From a checkpoint of a small transformer trained on Wikipedia.
Size: 15 layers, width 256, 4 heads of 64, MLP 1024 GELU, vocabulary 2048, 12.3M parameters.
Architecture: LayerNorm before each block, rotary positions, no biases in attention or MLP, tied embeddings, normalized queries and keys.
Training: 190M tokens, 5799 steps.
Each number is 200 + 40 x the weight over its row's rms, rounded and kept within 0 to 999. Layers, rows and columns count from 0. The size before them is the row's rms in percent of the matrix's.

# layer 5 MLP down (transposed), 1024x256, rms 0.338, rows 781-887, columns 224-255
091,192,199,252,191,143,149,191,180,245,226,226,222,226,190,216,195,176,170,192,225,205,230,172,248,176,185,217,240,182,214,183,159
091,188,190,138,134,246,217,202,241,197,220,192,169,160,136,214,158,226,138,226,151,143,231,250,166,225,154,165,212,107,274,283,200
108,113,267,207,173,221,202,237,194,157,227,191,189,213,181,155,223,183,191,241,160,166,247,189,151,176,257,186,241,126,207,250,218
086,245,270,297,161,179,204,231,256,211,135,225,182,191,245,145,155,178,156,276,161,127,99,119,240,166,242,163,151,201,227,192,231
107,192,237,207,97,134,249,212,196,197,272,198,158,180,306,179,238,286,272,176,195,204,137,234,248,168,198,207,136,226,219,260,197
094,246,188,155,172,238,236,259,193,222,180,172,254,176,235,161,175,163,194,154,199,238,248,214,225,200,136,235,257,177,183,206,248
097,183,210,182,178,164,181,238,188,188,172,175,268,260,207,210,152,221,173,281,200,146,227,219,224,228,227,194,138,240,158,210,166
084,219,151,165,230,261,192,212,256,145,196,192,225,192,159,144,187,226,269,251,247,216,192,187,286,156,186,224,238,123,219,229,195
101,141,180,233,264,130,190,207,167,129,189,257,181,225,268,218,197,199,224,239,140,274,220,225,221,258,202,255,177,199,213,156,247
098,167,206,198,165,270,219,193,174,180,197,223,118,175,225,171,131,234,246,189,248,160,206,181,240,178,149,224,143,187,218,178,225
104,260,200,146,160,108,133,162,150,162,209,205,153,198,255,201,150,225,204,192,184,183,168,195,175,197,198,259,170,217,170,195,203
109,196,213,316,235,234,115,198,258,216,227,156,233,169,180,180,288,219,137,153,194,196,207,230,201,191,251,193,178,268,257,194,127
094,165,158,306,238,213,194,218,215,193,284,247,172,172,119,265,203,214,179,184,232,156,112,229,95,235,157,194,194,173,154,159,311
109,276,152,307,103,241,207,186,204,277,176,280,274,159,259,132,177,152,237,189,214,155,196,183,218,229,199,215,217,204,172,169,241
096,136,159,180,211,175,139,230,125,274,175,186,128,243,207,231,236,192,134,287,171,187,202,286,223,266,225,180,158,161,172,173,185
100,153,236,257,167,166,154,180,172,154,153,220,216,173,199,188,230,111,249,225,239,226,250,262,186,221,243,240,204,224,227,213,262
090,168,261,174,232,191,270,192,173,172,207,204,206,228,209,160,115,213,171,183,221,163,206,278,180,139,170,190,231,186,250,141,249
103,254,213,151,184,190,199,205,186,175,162,262,264,178,203,192,220,269,150,218,246,200,168,246,174,171,195,234,207,197,194,259,217
094,254,265,221,229,155,204,161,161,225,197,200,240,194,162,170,250,230,108,175,186,183,179,205,225,215,134,181,189,210,252,251,110
097,282,232,281,168,190,191,241,214,155,224,258,212,212,239,152,181,213,241,153,177,170,218,191,246,245,245,220,209,210,197,216,223
095,215,197,198,188,208,209,269,171,235,181,144,199,183,272,239,228,219,194,187,158,214,289,161,169,161,117,216,226,266,161,178,203
112,190,250,169,257,214,201,176,171,196,194,187,217,223,119,227,175,235,220,235,140,143,237,269,116,181,210,212,215,231,266,179,250
106,228,245,215,207,202,170,179,150,206,207,212,244,211,225,198,192,221,137,202,185,277,150,229,218,246,186,201,218,228,143,249,272
106,239,231,198,218,233,282,226,237,167,227,148,189,181,262,224,204,195,216,165,198,131,264,187,110,187,99,202,177,239,218,152,188
103,148,152,188,181,186,116,217,201,207,210,168,169,180,163,206,266,259,209,144,164,244,178,155,207,278,221,206,197,273,150,294,169
090,224,189,174,208,165,175,283,202,256,217,253,179,198,244,168,291,174,167,238,155,277,283,192,273,156,261,201,192,215,147,218,201
107,252,205,201,219,219,181,195,229,215,283,202,195,204,218,185,209,195,168,182,194,216,188,228,124,250,204,224,199,222,162,204,218
098,202,236,176,149,199,224,216,207,223,221,225,265,148,171,168,173,179,208,217,299,267,196,244,170,175,149,196,160,202,271,193,192
097,212,233,137,232,192,235,208,189,168,120,188,171,111,176,208,172,256,130,318,229,145,246,219,198,193,193,257,179,290,205,195,233
105,244,139,173,188,219,252,209,211,210,184,159,234,201,174,146,237,203,209,243,261,268,277,200,226,244,137,213,279,214,171,142,176
105,191,191,221,222,256,214,202,163,114,244,183,217,149,154,215,197,252,224,127,202,127,264,212,196,144,164,130,184,260,192,191,173
109,252,220,93,207,182,213,216,217,211,204,304,158,151,202,198,107,181,188,162,261,214,209,236,198,221,142,217,253,146,226,175,217
098,199,176,177,157,252,202,230,160,146,241,178,161,199,180,205,120,242,199,204,180,236,215,196,155,210,239,137,176,155,215,261,226
086,169,171,173,194,167,129,287,255,232,167,201,198,231,167,197,160,230,226,190,258,161,188,222,139,232,157,215,215,142,238,175,146
097,153,239,195,210,194,190,215,216,196,186,164,314,162,210,199,147,184,167,217,208,178,223,167,195,180,161,149,257,153,174,158,178
110,247,174,101,171,226,209,224,221,320,179,212,264,229,199,261,194,137,172,223,219,218,241,190,213,125,202,209,146,59,149,157,202
095,225,199,179,160,151,204,163,164,209,202,272,159,201,131,145,234,184,253,233,185,138,281,206,236,143,212,160,200,164,245,119,175
090,225,166,194,222,239,192,183,342,178,234,184,290,221,181,158,187,131,159,226,237,267,238,192,264,140,190,162,225,221,282,170,162
103,268,190,258,186,163,197,257,208,210,270,179,240,183,225,181,163,185,175,260,225,271,144,254,211,190,220,273,196,182,179,320,256
101,216,160,207,172,257,291,236,292,202,205,139,224,224,222,165,177,246,216,158,236,176,149,199,184,222,243,136,207,208,225,160,243
098,208,191,267,185,233,122,282,189,232,122,227,175,197,175,228,106,240,218,269,155,213,232,220,185,219,179,224,173,216,166,221,259
102,142,213,223,214,242,151,245,166,225,228,189,245,217,167,203,161,234,177,173,193,216,192,174,281,173,208,181,217,140,177,201,273
079,234,258,224,184,216,305,196,212,230,228,221,161,224,265,194,204,176,205,158,185,176,220,193,185,76,175,165,237,193,224,175,207
105,191,166,164,111,225,203,237,179,124,205,176,151,221,241,140,199,240,240,237,213,173,135,145,237,230,114,240,194,168,219,212,194
111,162,223,199,184,138,207,245,146,249,226,139,237,147,280,178,185,193,230,182,172,182,223,233,203,262,196,167,188,203,180,191,264
116,176,220,190,206,209,207,163,132,165,172,210,202,232,267,214,179,168,186,162,211,255,179,254,282,151,212,135,216,180,254,223,183
089,162,130,203,227,158,258,246,270,191,223,193,211,143,241,178,191,157,192,210,227,178,199,154,187,163,194,225,235,215,251,206,229
086,240,177,147,197,219,241,258,160,266,264,199,238,219,244,170,266,194,220,238,228,225,180,218,189,224,144,288,199,138,211,240,192
109,224,191,204,213,213,211,241,217,158,176,297,213,164,208,184,161,213,255,214,282,253,203,184,148,203,263,247,122,154,208,166,203
116,186,192,204,200,130,188,251,180,241,238,190,185,260,202,308,200,198,193,242,175,291,214,249,211,164,220,277,241,193,142,204,223
096,186,258,217,256,258,251,215,208,261,196,209,242,206,161,191,150,200,246,175,165,209,257,178,171,82,278,172,214,301,185,180,278
109,202,220,244,219,111,233,254,212,192,71,180,122,233,225,260,234,228,187,90,211,185,177,225,221,266,197,117,159,125,226,165,213
110,199,238,198,169,151,252,232,202,175,183,152,158,190,227,230,210,253,201,178,177,216,144,235,135,193,173,145,163,257,232,248,214
095,216,233,200,197,246,147,85,230,192,215,151,148,158,177,211,203,123,134,225,136,190,140,183,203,279,268,217,216,281,226,215,170
099,197,227,145,231,176,161,177,187,214,191,251,126,203,175,194,167,220,200,162,206,179,198,154,263,159,220,227,227,118,237,222,158
095,134,170,164,137,135,213,216,186,326,187,197,215,158,208,177,182,166,199,201,175,187,258,202,163,218,194,232,192,199,182,164,164
088,175,213,330,254,224,207,273,279,192,225,223,242,177,226,221,160,170,225,227,173,90,228,282,163,198,162,245,143,158,267,234,192
092,246,255,256,117,251,219,160,195,179,117,238,180,234,168,149,254,152,213,178,167,196,205,143,160,169,173,159,255,209,199,215,205
097,124,185,256,244,209,183,208,195,172,180,163,141,212,189,233,158,181,176,206,243,252,114,194,186,193,199,206,220,176,167,195,183
097,214,221,238,171,218,216,261,217,185,191,239,204,219,189,251,143,197,186,107,149,212,209,246,228,222,284,199,187,129,172,236,163
111,124,194,270,198,228,173,247,192,256,258,192,161,144,243,221,145,219,159,238,158,110,252,155,190,182,187,159,212,192,108,177,174
089,171,189,204,270,229,183,223,238,197,260,154,188,200,252,257,225,232,260,223,156,169,180,131,141,201,199,176,243,186,216,197,226
091,203,215,227,179,170,127,177,188,150,263,196,194,187,222,212,230,112,213,219,218,185,192,168,216,222,153,198,339,231,143,215,186
108,184,217,255,186,187,241,186,168,187,264,200,207,189,176,109,238,274,172,267,174,166,233,235,216,203,207,211,222,207,231,189,208
091,207,251,220,161,255,183,225,199,138,285,189,249,248,166,171,150,184,203,129,216,161,194,189,213,203,193,164,187,90,202,191,273
109,310,171,226,219,197,157,187,213,155,222,267,220,176,171,174,205,217,185,151,211,218,251,180,211,168,184,153,173,208,183,230,209
093,156,202,216,177,218,202,205,211,224,196,198,170,180,166,263,204,226,204,243,231,219,226,217,211,146,168,162,293,133,244,208,227
112,227,221,182,194,190,162,108,211,156,246,190,191,157,172,195,187,130,233,197,118,229,240,230,229,220,225,228,204,149,234,200,257
106,205,204,278,146,180,178,184,292,270,244,244,193,212,216,182,198,173,241,210,177,160,150,273,245,190,216,178,235,222,199,253,268
098,241,200,159,213,92,285,268,249,160,128,194,226,144,145,194,220,243,187,203,198,239,226,173,179,193,193,203,100,177,194,194,225
105,230,237,210,131,161,230,270,170,201,143,172,263,220,205,242,156,236,159,170,144,239,221,268,284,169,164,208,199,181,236,271,221
101,174,204,218,221,226,173,160,159,180,154,165,245,183,214,242,244,211,153,182,252,212,194,227,189,169,147,235,240,181,194,177,185
096,203,193,268,211,169,244,205,264,160,255,220,198,173,189,142,252,284,220,255,168,259,191,259,244,225,184,199,228,179,132,267,215
113,221,248,272,198,180,201,209,120,138,199,206,193,166,171,266,219,218,169,120,250,135,194,215,168,253,141,210,217,197,263,175,191
095,182,155,255,225,224,195,206,149,225,291,171,234,107,188,255,209,287,195,156,191,233,174,222,88,249,272,242,252,159,223,195,253
106,176,245,188,213,213,185,249,58,207,250,124,282,184,210,241,233,243,190,163,232,244,182,268,245,175,162,213,224,206,228,200,163
094,204,155,184,142,228,172,189,199,214,187,232,178,171,185,194,118,247,191,169,219,176,164,266,175,272,129,170,184,236,249,203,141
098,142,261,135,252,149,163,262,154,251,226,211,246,164,199,238,231,225,231,270,172,212,175,176,151,210,181,244,210,183,174,188,224
104,206,109,200,152,220,210,146,160,174,171,214,174,243,176,207,210,177,269,217,206,142,195,201,211,241,222,168,238,223,224,202,240
103,147,183,189,248,189,226,177,218,235,175,220,219,167,156,177,241,181,201,177,157,200,135,240,184,169,272,247,250,237,264,213,148
090,134,229,180,180,155,245,216,262,193,229,220,194,155,201,229,203,262,180,224,286,100,197,235,117,192,220,168,169,179,220,191,153
101,192,156,253,225,177,231,271,235,193,198,180,212,205,192,188,172,253,205,190,218,170,246,273,157,150,240,222,206,179,202,164,219
094,257,211,178,232,241,245,210,203,179,190,181,166,155,155,192,139,213,204,171,123,224,213,176,224,173,172,242,201,278,215,279,198
110,204,233,200,260,243,179,181,176,281,221,182,218,163,168,155,218,188,124,171,186,161,254,217,210,148,215,228,227,228,215,224,130
114,179,119,171,261,267,215,232,189,253,251,199,185,201,170,143,138,147,123,140,249,170,109,158,208,230,270,194,221,182,233,244,177
110,139,174,248,221,216,168,143,179,185,205,186,148,275,206,125,202,192,226,213,145,194,210,208,180,221,255,226,214,209,296,184,242
110,225,262,158,243,192,255,236,191,216,204,242,205,182,238,98,138,205,193,187,130,114,232,169,153,205,176,235,186,147,193,221,220
096,160,212,270,192,216,155,243,147,222,235,185,241,231,185,170,261,230,152,218,189,196,206,162,169,139,185,209,142,169,214,200,225
111,206,262,136,254,221,194,193,188,241,187,191,150,220,210,243,224,191,234,99,207,226,142,186,220,142,218,208,202,263,307,217,165
102,186,208,210,167,255,165,224,164,198,222,249,269,189,229,211,208,163,265,191,168,186,179,195,260,229,211,158,153,140,148,191,285
096,208,219,238,176,175,147,179,119,197,192,171,183,179,214,150,177,198,195,141,216,185,94,175,261,307,102,104,240,162,170,241,195
081,207,206,167,170,240,220,187,238,210,168,208,200,286,217,215,200,176,204,251,244,199,215,178,249,186,104,247,228,327,178,178,113
098,184,261,253,205,173,223,260,116,262,229,185,238,135,230,245,246,202,205,138,134,187,177,193,158,207,238,212,182,170,287,211,180
111,157,140,227,121,191,222,182,233,241,168,214,195,156,219,165,233,159,246,151,171,163,216,198,294,182,212,181,174,228,227,203,196
092,163,176,122,166,307,210,259,252,228,223,247,207,144,113,220,265,163,177,218,159,176,190,161,122,206,164,229,138,187,85,165,168
110,164,120,190,91,117,187,127,183,207,144,246,206,244,169,284,249,166,169,200,220,181,209,180,219,154,108,122,225,158,151,263,233
089,204,186,187,212,257,174,239,174,294,250,135,241,234,174,210,183,211,201,185,274,167,267,196,211,218,198,174,225,270,124,164,151
085,207,247,166,186,221,205,261,233,269,187,132,208,150,209,217,188,223,197,195,185,179,216,170,140,237,221,262,151,134,164,228,150
096,127,269,205,202,128,245,218,168,169,148,251,190,225,198,167,182,194,192,171,172,225,195,260,120,183,181,248,241,169,288,162,225
107,122,150,218,252,207,152,162,234,164,212,238,175,228,159,179,252,133,218,167,218,196,150,212,246,231,135,201,198,260,179,245,197
091,171,173,279,192,193,210,192,275,223,196,187,168,200,148,245,164,232,265,172,174,255,183,155,245,142,233,201,195,213,179,196,200
094,169,177,161,241,188,164,214,245,108,213,214,226,213,209,203,196,301,185,182,199,177,172,178,156,186,267,222,192,267,259,146,258
074,155,251,182,251,191,228,210,190,157,179,204,175,228,233,253,169,232,203,225,226,234,159,181,205,223,169,212,182,170,208,139,225
113,204,163,178,173,111,164,292,152,179,249,204,186,132,200,291,233,198,164,208,213,212,253,216,143,191,164,119,175,188,133,171,235
097,262,210,180,194,153,156,150,264,256,258,207,221,253,163,175,183,252,198,176,183,218,185,248,194,220,254,186,217,223,147,276,217
094,192,183,208,227,146,158,246,226,174,177,243,244,164,191,264,224,200,309,162,195,217,213,180,176,228,197,182,218,253,208,229,206
108,185,148,179,170,251,177,215,224,201,176,224,163,233,236,223,169,132,225,196,195,160,179,217,201,197,186,199,166,215,209,230,256
# layer 5 MLP up, 1024x256, rms 0.117, rows 782-888, columns 224-255
098,162,249,197,286,121,274,267,230,259,104,147,186,188,171,223,211,224,194,194,169,224,139,210,208,201,158,173,216,128,153,229,204
111,189,145,181,171,227,242,168,225,261,157,282,179,136,150,214,180,289,213,230,170,190,156,255,193,243,250,188,153,241,136,204,227
089,164,166,125,110,239,233,248,196,222,263,211,144,224,142,258,217,124,242,188,192,221,212,198,226,181,186,197,139,292,185,204,191
104,236,208,229,233,214,149,201,136,251,269,296,167,211,174,231,245,203,170,218,221,171,219,243,186,82,237,170,255,226,204,181,186
098,172,173,230,251,176,204,176,279,184,264,154,243,212,218,140,201,235,172,205,149,229,169,210,164,148,265,160,207,156,209,211,181
095,197,225,180,243,224,196,274,222,143,268,196,241,206,204,209,271,186,227,186,163,162,216,210,200,165,188,192,189,163,198,253,114
082,224,245,192,262,207,204,253,161,234,223,247,190,218,193,246,116,198,148,168,198,154,192,183,225,188,165,220,138,159,167,140,195
099,189,209,177,154,132,162,155,172,182,252,124,179,242,244,210,212,263,221,148,280,237,206,130,185,158,164,209,237,158,229,182,259
103,227,209,166,185,146,162,191,262,211,169,231,181,219,224,204,244,147,128,241,210,268,143,240,136,221,220,173,206,195,236,272,142
098,306,243,226,285,191,187,135,223,198,243,209,212,260,212,155,218,142,162,132,176,191,218,184,262,188,171,126,179,154,220,231,203
111,257,190,116,242,201,154,154,166,118,218,289,164,170,240,249,149,229,182,295,202,166,221,256,248,168,189,162,201,249,232,194,205
099,163,245,180,166,225,175,174,190,198,248,139,176,212,205,196,223,200,205,201,144,180,228,218,189,151,230,251,230,166,262,268,133
110,228,177,111,221,192,226,200,259,164,213,145,188,184,234,179,214,191,242,115,242,245,91,225,166,166,243,180,208,191,206,195,223
091,183,160,217,149,217,249,199,228,178,239,215,255,205,247,125,195,178,200,222,202,221,216,158,208,226,166,218,249,215,227,230,116
103,141,167,185,159,138,220,179,173,196,191,258,174,248,186,229,204,158,273,200,160,212,336,184,181,202,179,181,192,188,224,200,161
088,232,168,243,182,226,172,183,218,202,204,193,213,167,255,296,185,128,177,205,259,217,196,181,192,208,166,166,141,222,202,213,146
102,130,155,152,231,215,171,129,262,205,188,194,206,208,177,157,330,230,144,260,128,191,178,230,222,267,123,229,180,194,198,189,141
091,186,218,170,273,212,227,240,125,258,180,201,211,213,204,196,195,144,207,172,220,64,177,241,190,202,293,239,275,218,180,210,172
099,170,260,192,225,201,149,169,219,197,262,180,239,250,211,217,154,204,208,239,149,178,146,186,159,229,129,271,184,147,215,176,181
106,295,229,182,207,216,211,199,213,191,221,201,162,197,195,229,160,165,162,157,195,232,148,249,227,211,277,161,220,213,288,144,136
109,213,259,267,220,131,180,256,245,221,236,245,224,183,211,205,265,165,236,271,171,215,229,189,211,165,138,179,214,234,203,269,211
101,185,204,192,238,167,162,205,161,207,221,210,169,177,206,200,174,162,111,234,207,218,245,215,210,257,210,166,226,216,225,236,266
113,207,269,250,171,151,161,222,241,235,279,206,154,207,184,224,288,214,238,176,155,170,165,134,181,230,191,208,236,221,160,244,148
103,184,173,151,145,189,170,229,157,237,197,174,187,181,245,204,242,237,135,295,197,198,189,209,248,171,176,125,263,262,176,183,164
099,178,147,143,146,171,212,266,196,234,210,164,216,215,137,214,167,199,232,139,186,106,240,181,130,212,266,168,225,185,224,248,204
102,182,131,272,186,143,160,201,184,342,250,242,131,196,202,187,141,197,187,81,209,145,126,247,196,238,193,214,201,258,271,222,179
098,180,171,201,227,191,134,198,252,210,167,268,143,218,231,285,215,146,206,144,154,225,235,187,189,204,190,254,261,242,280,173,143
101,260,180,160,264,252,212,200,187,194,183,167,181,244,221,200,222,186,221,229,199,184,183,196,230,241,115,211,238,132,232,213,183
099,140,243,217,198,238,128,155,131,273,216,204,207,200,166,173,183,224,200,216,218,273,138,222,136,189,168,222,221,142,207,275,279
103,169,208,199,191,143,135,190,235,182,249,145,276,199,233,159,288,213,222,227,240,183,148,206,178,263,212,177,138,146,230,181,171
108,170,178,241,178,268,190,223,213,95,174,226,219,198,167,215,190,191,81,123,201,230,146,229,228,157,193,300,186,207,216,167,161
103,175,194,255,185,163,160,225,271,184,175,164,280,224,163,194,228,178,216,160,254,239,153,236,195,246,178,244,180,148,194,205,204
082,182,188,173,185,256,176,188,147,211,203,152,152,225,192,257,176,186,207,203,159,118,129,163,231,169,176,212,219,211,159,183,206
099,232,171,226,146,269,238,188,216,119,130,247,244,231,220,220,187,162,239,200,91,167,189,222,185,216,194,191,232,227,168,188,257
107,247,186,248,197,230,243,183,240,176,238,169,172,220,208,211,186,192,150,191,232,132,156,202,184,151,225,257,234,165,235,176,241
098,238,139,206,215,226,164,196,221,244,119,179,197,216,220,221,173,214,222,241,196,240,195,237,274,277,149,200,193,192,256,164,157
090,157,144,192,188,213,152,196,189,225,215,217,229,194,219,226,145,205,220,207,203,188,124,189,248,173,232,253,242,177,178,195,127
101,192,167,243,231,181,190,112,271,164,202,181,247,176,112,162,161,203,216,283,173,142,136,226,169,257,254,167,254,224,252,226,206
109,199,178,262,241,129,185,218,104,200,235,176,188,175,187,213,160,165,230,252,195,203,221,217,268,208,162,167,135,213,164,161,167
099,188,171,298,198,206,256,189,196,133,280,152,207,253,252,211,218,188,221,276,197,147,206,191,220,200,188,202,169,215,149,175,195
106,245,112,197,148,194,181,146,190,135,255,195,122,247,132,223,252,145,195,293,242,161,279,199,198,186,205,216,189,187,194,158,181
084,164,282,178,239,160,204,214,151,177,229,273,204,295,200,234,185,201,208,207,179,227,268,106,248,166,188,218,178,187,208,109,220
107,254,227,273,196,169,253,166,274,202,259,183,218,145,218,181,198,166,193,180,208,181,200,211,147,189,189,217,207,183,201,228,147
108,193,207,186,165,204,161,199,192,218,187,208,174,275,184,255,117,141,175,186,194,194,195,154,226,204,194,231,185,251,193,209,237
111,168,194,163,188,147,256,196,232,183,275,307,140,188,182,209,123,197,178,159,139,235,211,244,164,152,225,230,215,217,267,172,158
088,229,256,234,206,104,148,198,158,270,141,138,228,238,167,168,261,207,255,206,249,200,204,133,240,256,262,278,199,183,203,160,111
094,180,165,219,175,176,289,170,232,229,175,195,188,185,139,222,179,193,204,201,243,173,189,162,219,168,203,149,232,213,234,262,183
106,163,188,192,241,203,290,203,185,211,152,182,216,227,131,229,123,212,196,140,218,185,166,228,227,173,208,215,183,189,151,196,155
107,129,195,141,205,212,190,198,202,171,199,205,148,145,204,175,148,145,185,251,259,103,227,221,251,288,271,231,268,168,252,253,206
096,99,200,225,197,230,183,211,199,187,213,201,213,181,209,171,253,202,212,182,280,212,135,129,193,132,145,187,221,181,219,205,177
102,159,209,227,177,188,174,166,281,200,213,109,193,188,167,181,252,223,225,175,141,188,155,195,218,133,216,193,170,190,193,174,126
101,182,215,213,221,223,211,206,256,161,267,213,147,176,157,280,202,148,169,216,142,204,226,224,147,249,146,208,201,176,201,253,168
097,221,159,170,209,88,194,214,168,174,180,286,222,170,181,246,238,159,199,206,193,264,198,211,233,140,205,128,176,228,184,242,161
103,239,163,204,163,149,259,225,206,262,180,148,84,204,203,168,168,255,223,245,232,230,112,199,166,200,193,215,170,260,191,231,188
099,115,205,229,202,262,229,164,216,195,237,126,171,201,232,225,216,115,158,203,205,193,258,189,191,209,246,177,309,282,168,140,182
090,182,241,135,152,186,229,285,165,235,176,132,170,236,198,170,193,206,179,258,219,203,244,174,279,181,172,193,175,298,203,127,169
106,137,195,221,224,193,181,225,288,168,301,203,198,209,194,178,213,166,243,231,219,166,203,211,151,121,216,197,201,272,193,246,210
094,235,137,185,225,243,142,192,205,261,235,294,246,162,147,174,230,237,223,255,247,252,268,234,189,209,185,238,191,223,210,185,159
096,212,214,121,219,164,173,145,253,193,243,184,267,226,168,149,143,148,219,216,165,201,233,218,172,171,194,194,208,221,154,217,249
107,186,186,177,163,198,167,163,226,151,178,176,215,131,186,252,231,213,138,291,178,184,211,198,256,210,158,210,187,254,205,174,222
092,271,271,148,308,219,252,210,223,234,127,213,168,266,150,177,249,140,184,175,192,207,193,189,199,219,284,262,245,269,287,193,165
096,218,198,215,161,190,205,215,189,222,166,215,282,269,175,150,271,268,201,177,234,173,204,223,210,236,210,274,169,156,276,219,169
108,176,197,263,167,184,173,212,159,290,196,189,149,241,233,248,188,184,248,263,239,183,208,211,199,213,225,162,185,212,125,192,241
088,164,213,230,203,279,179,181,213,204,286,149,207,160,248,225,212,220,177,225,180,218,128,133,266,185,166,119,245,186,168,175,215
108,221,165,224,215,243,198,220,247,265,199,239,218,210,128,147,228,226,194,224,232,234,174,206,220,243,206,197,127,245,227,211,175
101,185,245,141,176,142,200,204,186,192,190,165,164,204,204,217,194,207,242,125,144,172,227,193,178,157,211,157,184,233,209,224,170
106,127,128,193,201,168,180,177,168,270,242,186,253,197,236,139,177,262,240,174,153,242,208,181,270,208,238,205,243,238,194,106,144
103,170,140,159,250,180,169,150,159,145,174,194,155,274,143,183,245,245,167,142,229,154,224,172,251,210,263,190,219,144,190,157,223
102,197,222,217,213,291,267,156,175,267,226,230,223,166,222,108,212,187,206,189,182,198,154,176,185,262,202,243,188,193,226,173,228
110,189,196,150,224,186,214,127,195,209,194,206,183,170,187,182,189,145,208,264,170,232,130,189,157,170,211,180,241,154,201,174,236
100,176,194,314,137,282,163,228,162,212,118,177,241,226,187,173,167,164,166,204,182,146,147,233,186,187,141,211,154,179,225,247,208
093,211,127,150,215,207,146,195,143,227,228,200,205,215,267,175,259,120,219,167,236,170,163,160,189,160,188,176,143,187,246,307,213
104,220,317,192,237,234,202,208,144,165,204,179,157,227,258,267,171,180,253,193,175,134,156,219,221,130,220,172,236,143,154,135,180
098,145,228,193,229,249,174,273,183,184,208,231,195,196,242,177,235,212,247,93,224,135,134,278,206,127,250,150,275,214,202,243,186
111,201,192,259,152,300,215,165,269,225,178,175,254,248,190,146,154,213,245,203,212,230,158,154,198,184,180,140,248,291,180,241,212
084,157,220,172,200,303,190,239,185,172,235,210,122,147,127,235,199,205,176,185,207,147,257,185,139,192,160,183,240,194,225,169,152
098,197,259,197,195,165,172,184,167,182,201,193,229,248,227,222,157,174,207,189,191,185,239,207,139,161,185,168,159,172,185,218,233
102,153,147,214,232,268,215,199,203,199,192,169,186,209,177,198,183,204,198,189,204,164,153,124,138,225,144,224,186,138,217,230,176
099,200,183,151,218,207,205,161,186,185,191,186,144,262,219,257,304,157,202,227,164,220,211,128,232,103,239,236,180,100,194,256,169
093,310,205,243,216,228,220,205,164,215,120,257,124,235,205,110,282,207,222,296,236,214,186,209,255,218,175,214,184,126,181,212,253
107,166,228,193,116,307,202,277,174,184,188,206,172,252,223,224,134,217,191,251,187,123,226,166,229,205,244,223,217,290,231,188,170
096,126,221,232,163,125,197,251,155,216,229,148,205,201,233,167,227,185,131,158,222,140,190,267,158,263,198,181,197,159,226,172,217
104,200,140,212,190,176,237,140,199,176,191,255,183,314,231,236,167,161,183,113,198,226,172,287,247,175,249,190,181,140,173,220,246
106,230,168,167,171,112,209,175,271,310,253,304,143,218,191,122,240,117,223,229,234,157,240,176,147,239,286,124,215,217,200,236,191
108,182,201,255,236,248,223,198,252,191,98,168,135,197,217,224,123,144,269,139,198,223,168,209,195,141,282,168,242,199,150,186,272
109,228,182,278,209,176,228,248,162,200,158,178,182,202,190,218,228,205,202,133,219,218,245,142,164,193,189,179,267,222,192,223,159
095,228,180,233,154,181,237,191,184,213,244,205,191,130,249,219,136,111,184,181,187,172,170,148,184,231,151,187,230,170,209,227,172
112,111,266,149,228,196,173,173,143,251,193,204,137,216,297,154,208,204,203,165,175,132,194,213,156,173,196,263,224,178,216,227,157
101,263,189,214,235,120,95,173,165,226,190,183,209,200,193,225,207,164,198,230,250,167,199,220,258,227,156,175,193,157,209,192,214
097,248,220,177,218,197,190,122,218,165,199,155,147,235,213,246,270,183,161,262,146,158,201,209,158,217,185,157,119,166,185,307,217
080,263,227,118,190,167,135,217,231,184,196,194,213,187,206,211,225,236,226,174,179,169,261,146,196,244,178,191,235,224,115,205,159
101,211,230,224,279,216,180,139,224,187,202,297,231,230,226,180,202,196,205,228,228,213,148,256,249,168,141,173,192,217,189,252,184
104,178,226,182,302,226,248,166,179,226,191,209,139,234,258,214,232,185,172,136,186,226,128,208,137,124,151,218,225,202,167,221,138
099,221,266,214,187,218,206,156,148,167,185,227,242,220,202,210,149,171,161,190,206,152,194,282,265,240,229,262,208,201,186,292,170
110,195,238,227,201,169,225,165,209,178,174,234,216,131,163,173,289,144,183,174,184,256,200,241,234,240,200,167,179,158,214,191,184
088,195,164,183,234,218,185,161,188,149,156,201,131,193,230,201,196,202,220,176,229,275,169,208,154,217,233,195,178,260,248,214,217
092,148,169,226,240,200,160,203,163,146,144,255,265,261,206,210,223,186,247,223,208,202,169,181,210,142,281,227,156,225,175,190,255
100,212,171,221,214,164,158,180,217,193,270,197,241,166,245,273,200,132,202,235,242,208,217,176,274,204,190,202,149,230,205,235,158
117,206,173,198,194,171,225,175,333,227,191,158,225,191,175,229,168,210,157,206,206,200,209,103,160,227,211,143,204,256,242,198,196
091,120,139,213,287,77,147,187,227,250,237,210,210,170,182,181,150,305,152,213,150,217,277,240,222,204,249,200,116,156,174,195,165
094,155,224,189,251,287,182,148,289,215,150,181,209,146,235,188,221,225,186,180,147,135,159,256,182,258,225,170,258,234,167,270,187
071,157,221,181,267,170,247,134,247,183,192,178,157,247,168,185,184,229,111,191,164,156,183,96,133,220,184,146,206,245,207,161,187
108,170,197,215,277,245,185,167,215,207,198,157,201,266,241,151,253,219,152,203,227,146,196,172,240,160,155,250,219,210,118,222,185
097,201,255,221,142,247,250,210,211,172,137,263,188,248,190,236,198,304,158,211,148,165,165,100,242,183,210,143,241,150,231,201,228
093,198,204,206,223,253,257,205,201,244,227,176,155,222,145,168,179,184,145,130,192,99,154,188,223,242,192,217,112,196,98,123,176
097,201,217,230,180,198,197,221,222,204,195,183,208,207,245,193,212,201,116,188,153,199,169,172,291,189,235,197,220,284,244,167,180
105,231,228,198,265,143,230,161,294,234,209,198,173,160,227,171,273,137,190,175,269,195,243,171,206,202,215,174,231,226,224,162,186